Each number is 128 + 24 x the weight over its row's rms, rounded and kept within 0 to 255. Layers, rows and columns count from 0. Numbers have three digits each. The size before them is the row's rms in percent of the matrix's.

# down: layer 5 MLP down (transposed), 768x192, rms 0.143, rows 71-101, columns 64-127
# gate: layer 5 MLP gate, 768x192, rms 0.15, rows 72-102, columns 64-127
# up: layer 5 MLP up, 768x192, rms 0.152, rows 72-102, columns 64-127
down71 094:125107142129123106146176123114127107148128115122114160130098153142123161078151113132138098116157158147158120144157159153156089156160124095145083162158119147143144145091134108165148150135088174
gate72 095:091129108116106130126113133100116122131114146083131135146151098130157145127145122153159079132118141113101083109115075103125087102148178121102087142155135115129139149114086125154089111110142158
up72 098:110135140150132139130186130159110161115106121097099133122127124150160077125132122108103135120122090157162129121135168153117166108071141124116117106109094086152102156134116131170135098168141184
down72 096:122110140128110143135137118130141137127150166104083143194101142110144133096118120174153069102115176090105099113131083091113130122117151101136112120161129131159140100174143135085122146104130116
gate73 100:125086091108139108134144140128148115108107150196088105151110116091174118162135117150099159156069161106148116150157110147156125108165133159146153123105152139085136110121129173105141142128130111
up73 105:126138142193138146129171099127151103112123114111100115130116149124133112139148118118106115124165123119110132132119136127160116142166185125134117121112077101109107071158130153101087146116142143
down73 101:153126138133130158097116150138116150131118070124162172116154081121111118136131114143159075067094146095122162147117158123169162172073095136155102139149129107137129157103166090154106091102147097
gate74 094:090134142148149103130158136105113107123140132134092145123169098137147150142122136103124164132134139123151114147148110114117121111109125149114117121129141143126143113100139113131124155126141118
up74 097:165169143127127104130109113096138105084149138085104126101120079112126148121092155167177136146125132118092096122145091161125154160118118117141139090148103146149088126146141085153126133072123104
down74 104:146100150127124179123099156118091179110151119144173115161131078143096100057134062129104135085113169113112147099133120098140104131141115189130122129149165131138140125136106101102105143120139103
gate75 097:108135149103125135168157138158156176149120123131120101138124128153131140151102128152119117119157117126077138127075127087123133150096138134112107135144147118139136129124133126155089141147118122
up75 102:069125131144131118116130074120145112128107134137176155135082120142104178127139135094132086152125087094093128120170110136094167133099073152123145092126149112127128105097142094102113122168175153
down75 109:167149132130171193106090152141163116124120119123074102120113105112145097136157153165127145137132143088180100094108147127172109124159061101183112091138174112071111138156141102098128128138120108
gate76 109:109111124161115198079129135133105144125127137136109145110113147142155141100137137139162138156111127131117126118096095110093087109108157162133131160076115099138096120138146083149120119202131113
up76 108:105123126137120128113095158118116147119104121164093126094087130118134111106135098151110129126105140124095161110118087146144144128173102117124101085144132120144120104121138095154122089119133170
down76 110:137098164098143113141115113146138168153128162160134133104136141131113201108102150158111139120184136141116113110078170151168113131140141147126132137147102112137140098123188110148148103088156132
gate77 106:149154106094096138135170141119121101123116102121135147102100091103146138140101131124111136126087099109124120142132087109113143160114088147110133126125141084143131105137133174130134150106119123
up77 100:137128082128126155089135137110094140132154148118166158083165139116111156132150158114112140148141112120109122155145130116144114162169138101144150131071144143136151113189122168081125134147142122
down77 102:087121162134157174132107141058133129126094126136115112123130124141119112128128120192132129149118155102167151103083136141080102124134149115134124145171101116135135139128119102176112158145147141
gate78 100:164125111126111146164111127128130107137137125156109147090127131146149142115069124135165096094145144077124120122137143132118110100115137142147108101096108110084183132116144132140148169154105119
up78 099:142071123156130132140146120145120114102089113072121122113134148123147124151179073133106134146137139104142140108097126097081134123137147128157146157084124129126097136195162132125128155115089114
down78 102:145120096095111108110120095175133129123135137146140151106181085153133180116076114097131132157177152137115109127110107102168109095114111121102132083107139188131119131099144124127130114146168102
gate79 096:111104124095177146147149134145149151106136106106078152113084075117144098155186147168139087130134142145145128101105149108108145096144099132141087105109135123160089102165138189166154114145100140
up79 101:150138130124134173100104152117147131105094164126152159127129097112114118086115159108104105127158132100154109135104114136098151088105134095109161100135065125130142132129133138150115162111118127
down79 103:163118098098109095106118115119121120098125129094137129114102153074157150119095134124141080117112138105121107119136124157132137152113151161121106191146143107078126134128072130135107103119140123
gate80 104:153130111133171139119108108121139158123130142065088170115111122123129091122155105145150120124099140127122099125128130150133106103135102099071185097139118108109094147134135142094089085105099142
up80 098:126121126091115141075102159118115117064123145113091130137106137118123063118120134109105085091152082182135161128141138102149145107153169091100134136119162125156107110147132126154106134084110139
down80 111:128132134122150098117109119102136087166108141140102107119124116073095161124137126119141127117060117118171082119121103111119141113128148128103102077100129123118170142090151134156146163153121130
gate81 101:103105100169109122175116100164184110109113111128079095139119157141133131134131104127150130158150119156115118147157082132105150090155129107118093098130114166138148096117132124082117131137145131
up81 104:118132109120105122145101101143146138094099105134126112077115114183130148110122101108192123114102136102182130107154133107097119102110101113133104128110099160152152079150174115143088115107100102
down81 100:115100150174141129088146101132136100170141164166106155140147156126127156123108142143099158131115106132105130134086131133147145102138156149133127161116104122160099112119122130113098146150139151
gate82 099:087160142161118101110129107117133143123137115128150162105160140145196106159130137081103123133085123130078097158120103138159119112109136133108117084147135119133124095064130149115108089162109097
up82 100:120125131110103149162096148120117116137148151143112147139105119123043154126176150161092124126124118136110143155118084128113089133134114104131121156113127104128126143117127105155126177097118104
down82 106:088137134123167116141150111139127168098105156141105116086119151138130126170151100133167063131139089092131116132114131119138159084108154082133109127153113147131133120112097165116093149113083104
gate83 095:123124142096134135119106173133100142121151094154120113092117140132166148157126126097126123147113141118110166203125168114150113163110145127104140169122133149140142099119135105151139103140134126
up83 096:121121147113104145128119119116092177116114096126089156105165136149122157165096119119147158096118131102112158171142140157133123130116128140116110153173146116159139122097157125160089108154118096
down83 097:145128108129131104166127149114146113140166152140140134133114052116115115131113145073136117114155133125158132078164144160113098168084137151098173131110108121145099134144092151099097190122121126
gate84 095:133113108132114145140142111144128123123105060145182152136100159132101101112107111134150137126114128142151142157132141115141112112150128152145111144132133141128161113117122138141105156135132121
up84 100:154142122125092116121164114156137174136134137170088150140082077152114106143108142171134128114118129081143113089159116162118151152091108140107122112126133150131110140146084123101106093132104125
down84 096:120089132119119091158132131094128096109110113147168132097151148095126141169124122132141127148126098183108139152109099092163130154168132119149078145159137129138149149139139121119118204101138144
gate85 095:122109145124129114167108136164141104148087148149147170148145134129118145134098116099163122117100137103104176148132184103152130118122119163100147101151091141134106114126109141127094083127091129
up85 097:137113135136174092145074087086148123159072153134154108110124094144166143114166143163137121162171132146140116112118101137146134145093134152107104149138104078169078127140119129115161151132129155
down85 102:143123169109114156145144163131125129146155160162141075091149135124094101154134126136160153115143094127126118124139140155088143123096151115119181146086115143102143099139125156077138104110087091
gate86 098:111166131150163123151073094110153144168087068104150134134139151129141131135139163095131168133140110124137109162101149121156134119144141123135075108118155125131189123147149119145108177088144128
up86 097:121123125159145135148156125101099120133130112136137169110137158078107127141124145140114159096168114167144150152086102133110133157152120159156121149090159127156099123149152106128163165094105119
down86 099:151121117102117149130108127134148105139092105095177109115111133154150161087076122100139080126108125100139159102151071141123156117118123150134155127122140134159151137111117149110136155146098129
gate87 101:126136078088114169158104167121117122150149112143129161151080107183113123132094134108189154107108097155119121117062135126110135115075140148118090112090152099132112145149123152146119138098147097
up87 103:115114095126099152162099115107111087154169100166116111142097119162134104160100139117169158127112077153168118152077128130133181112123136148096088110111135121136097108124086125111086128121139084
down87 091:122112178103176082108133133144172157143123145122123122082145128165156022127110104132115128143114127158153122148090142104140128136126110131146166141124169100110162144133166112163128100107107141
gate88 101:128103146123129156117172145166163165130132187125137113137160126178119137132082133128150131150139107107132112177110093093119107135109148118104131148118105128113123145152123160081140163111109114
up88 099:113148128156122134130126159102139155142107125094086084154135112115134104123144177140110109133113108110151160139121122122135123093153157167114117108115163147129130115175135119107106091122118129
down88 110:126168098152109120123159083158162125110140139132080163132128143119179148124130150130125170114167166182131136104140108099152144158100142147132087121165118189110155127153116097192139122132146157
gate89 096:190135103101137146102102135141107197166092112126099107075124154105131144150129111112102134077135137143153086143112163091143118123152148153141157141104161111144167123130148128134147087164143137
up89 097:153119192124117119151077167126153147153102117157112096117071131137145124162135147101126133109113141145089155132128127130133101106137140130146103133111150154133127101120140148121161118123089142
down89 098:147135104127183109117151129116167102158149124094146118135146127154125143155131172151077127131145113155120116132091108131125138145121159118108160097120163074180155128128149122128138142100149141
gate90 106:116087131156149110146119128184127152103130140087145126146090113102159132143182141107114112120138181142116095104155088114153145130130148159116125155168114130110122155132123166107110165129155130
up90 102:119141188106125132162109145116118122105140123122123129108161179125141178131173130140124140162102128112131178148152168105140105188095121149085155156157137124166129071114112137129123145155122108
down90 113:116111106044125101122108138119147092131151085176164164093125123184114165105130094162162123078141132130109124129147134095118106131151155113121129125120123153152140115146133129137127120146150113
gate91 100:098133125158167086130138148122123148115114103149151129138082165122137117160117163144128138122085103084099148124109137138142092162145112134123129121137124095162092168102149138115107114109159178
up91 092:098160126139134080145135128138095100132182110117162127074103131114143127149146115094179122084137158145148140118134174133143162120127157153134127137105141078119134145117145144140134135146098161
down91 097:121162142127125139125126140097121117099118111140180135130124110167134073115161136122140133149128138152154129144128122154127136109143157142109147174105127153150143165131121119132098122130123112
gate92 096:111158142117156107130164111119080103123139140194170110094169155097146151113157131143127156111109129075147137088137138174115127119112174117157156086150132126106146112133137099125137125137160141
up92 098:120095129121113147119102135121147108081144123131146086144098114140138108106162118129125096115102095146115101144065127157090164128132124089114174126088122109155151122143146107162138114123113139
down92 098:165133169138162110169084136098205157142134118099095142135153081112118142118132087149081135112149124121130147109166103137128098108137140141115090165139137144102121155105100114127129156106149155
gate93 100:171120124101163097086147106094124129147142119122142104122213163114120161151158179167139114138135109164097128141115098094137129153126142142138147120117154097120111137129124115150078147181164103
up93 101:123155117102111120150168138132113147074162105121116125066128118133169136108142099086162114127150167157118144118161119173174122088126082143159123147132128071132126152100147128135120108147095132
down93 101:138110174137140123129110162156122148138122083091094107121107139105104129145060139164142121120111093136131105165103114119113094132167134099096154134157097133165125120145148104123097158099131122
gate94 100:154081127114154170107102162157153146121156106118124119119158190126118137113154163108129137138119099149128131159096156131091172171088109128114146148115108150133114115086094100126142142127127136
up94 108:138167159127128095121108116109097138131130074098168156134146130136155161108160158122127169118114126120133130117131138115145113120102165079130129165132113126106139151127075158133161145157152118
down94 096:136100127134099117115147107139133159132129138154111159118121132142112173153084125123088114130171124162137099105134114135151174121163155107154166125136164180158144150098141118138126128107118156
gate95 105:118109130103083145114143133123125121092113108144142150085145179123157161153139106134152132115144112159111175104101129131100078149138145136129130150099078141151125130154128114100141135116129139
up95 104:129149181126132157148134143105128120165137128130127168104110128073134143096123117132169130126133119109113119129144069142146107154114143155143102138107196111162153158145100104099124150129143125
down95 105:141102125147120139076143161141105153114156108088152126108114120153124106172090116137056099137140132109128129120160150182144131136090120149184154143100100108088138154124122184124133130069102129
gate96 098:138097143123110089104147169110120105159087163098120169147121167156127082116133132130091117100108115122125131130123131135178140108128119160140155110105173096103121117137129119150148139130115132
up96 095:121160101121139145144116089099165161150134099152121113136090110125141120156111101090073127158104141169153159114112118124107141128103165118166116150117074154142101138100146155154149114159120115
down96 100:152134096109145130127125157145111130152088196104163150103106148142102138129156124169139119084118142152150126090157105137136098090097143144117118144143132117123162134135122127158120103149120127
gate97 103:098114114141095164120172134132114127173080153113143125115090145154132147111094148119126178156179081112105132128164115162144161099108141175142121090135118164123091113146168161096133130158175104
up97 104:072115107141140155122096107112124112110117107133108163130127160111108193114127157102156106115122076109115161138121152135160135153115130111086148120153123110105154117147160138111163113163155089
down97 102:132068113145176117143135106115151113114132150131147118162142101142124149172179141121113093129142170107149089149122130120141125120122124138145127129100116180132105163122166118138112146122137139
gate98 103:143125104070132124167089152136112089131144105124131110124061112123127150154160150121114158127178126096115173110134121169158140089105137173116149143131102170160119120126125143086126171124146079
up98 099:122145118118121103132091149151108183116169113105129127108145170138122130153154154135128119114119133102130177097147111134111134109097156163119132110122148098152119059160123170153147130168092162
down98 098:119110152143141108106097091144120118124099119146147115112139122131132123142081129160168087139118109146095090128101115125109119142157082112118109143131125129184150126117124109120147075067162153
gate99 098:135132121114115123151132132131172115160110134140148111139122104134111132154129104138110122133122121102151105125141079141118107113120086143135153118148102150113136151123144135104114175182135173
up99 102:114130120175139160165154154137102109093100136135125097093136154107089089145140127130109126110120132130109102143120144152125099070118125107150110071164137147130076124131129155117112128124120125
down99 096:121120127152110093140098082141118144117128085127138144146098120120147147105126148101130128155136121152146157136133129142177146124161107121128106158105140122109153166132089177132131122153151103
gate100 104:118135124148109182124130135147148127115145122096145105136160101162118149140144190137119143136149126143133172128139160148122160144128113130111135142087080141157160120136072149128096129111147122
up100 104:138114128121089135112154141120128106134134100137140155153149127120134139083137126130107072105126136126102120105148174106129095124089118116120155170142103098145125169088088147107127093133141141
down100 092:091140097119146099120109116133120127133117144160126129139125124104110123166112093103156163124139127100131129124139141138146114118132154092117112072093116113129119142079148147146127144122113082
gate101 102:154123152134091097125147143168111096175107151140092163076116138137163117141146124114133109090123093155176144130109087139120139114094121116138080163130138134124165127122128109123191140142179100
up101 106:143144115097099088118149184120090137107140143142083170149138105102095133140123110096186069071094159180149156136141137103148137118100083152125194121114108144089133133118160120106128123152154120
down101 107:087124105148121098105144108147155103133094161167140134111114141152133134109171109157158149154150094090133165110153139132140139120129135120136090165117136131091103136118084139174135122120162149
gate102 101:143126086112105160131135134094170091147116146108148124120109167135135136124111145115098123108122159118121124143126164125134100121120125098132185134119078115143116056141137165167087116134099145
up102 099:161165084123105136104116112111112110088168120126122125120102131107117175122111123118122151114146119176127149133175125104090148104106099135145075137127116190150093090103128126128152110083150101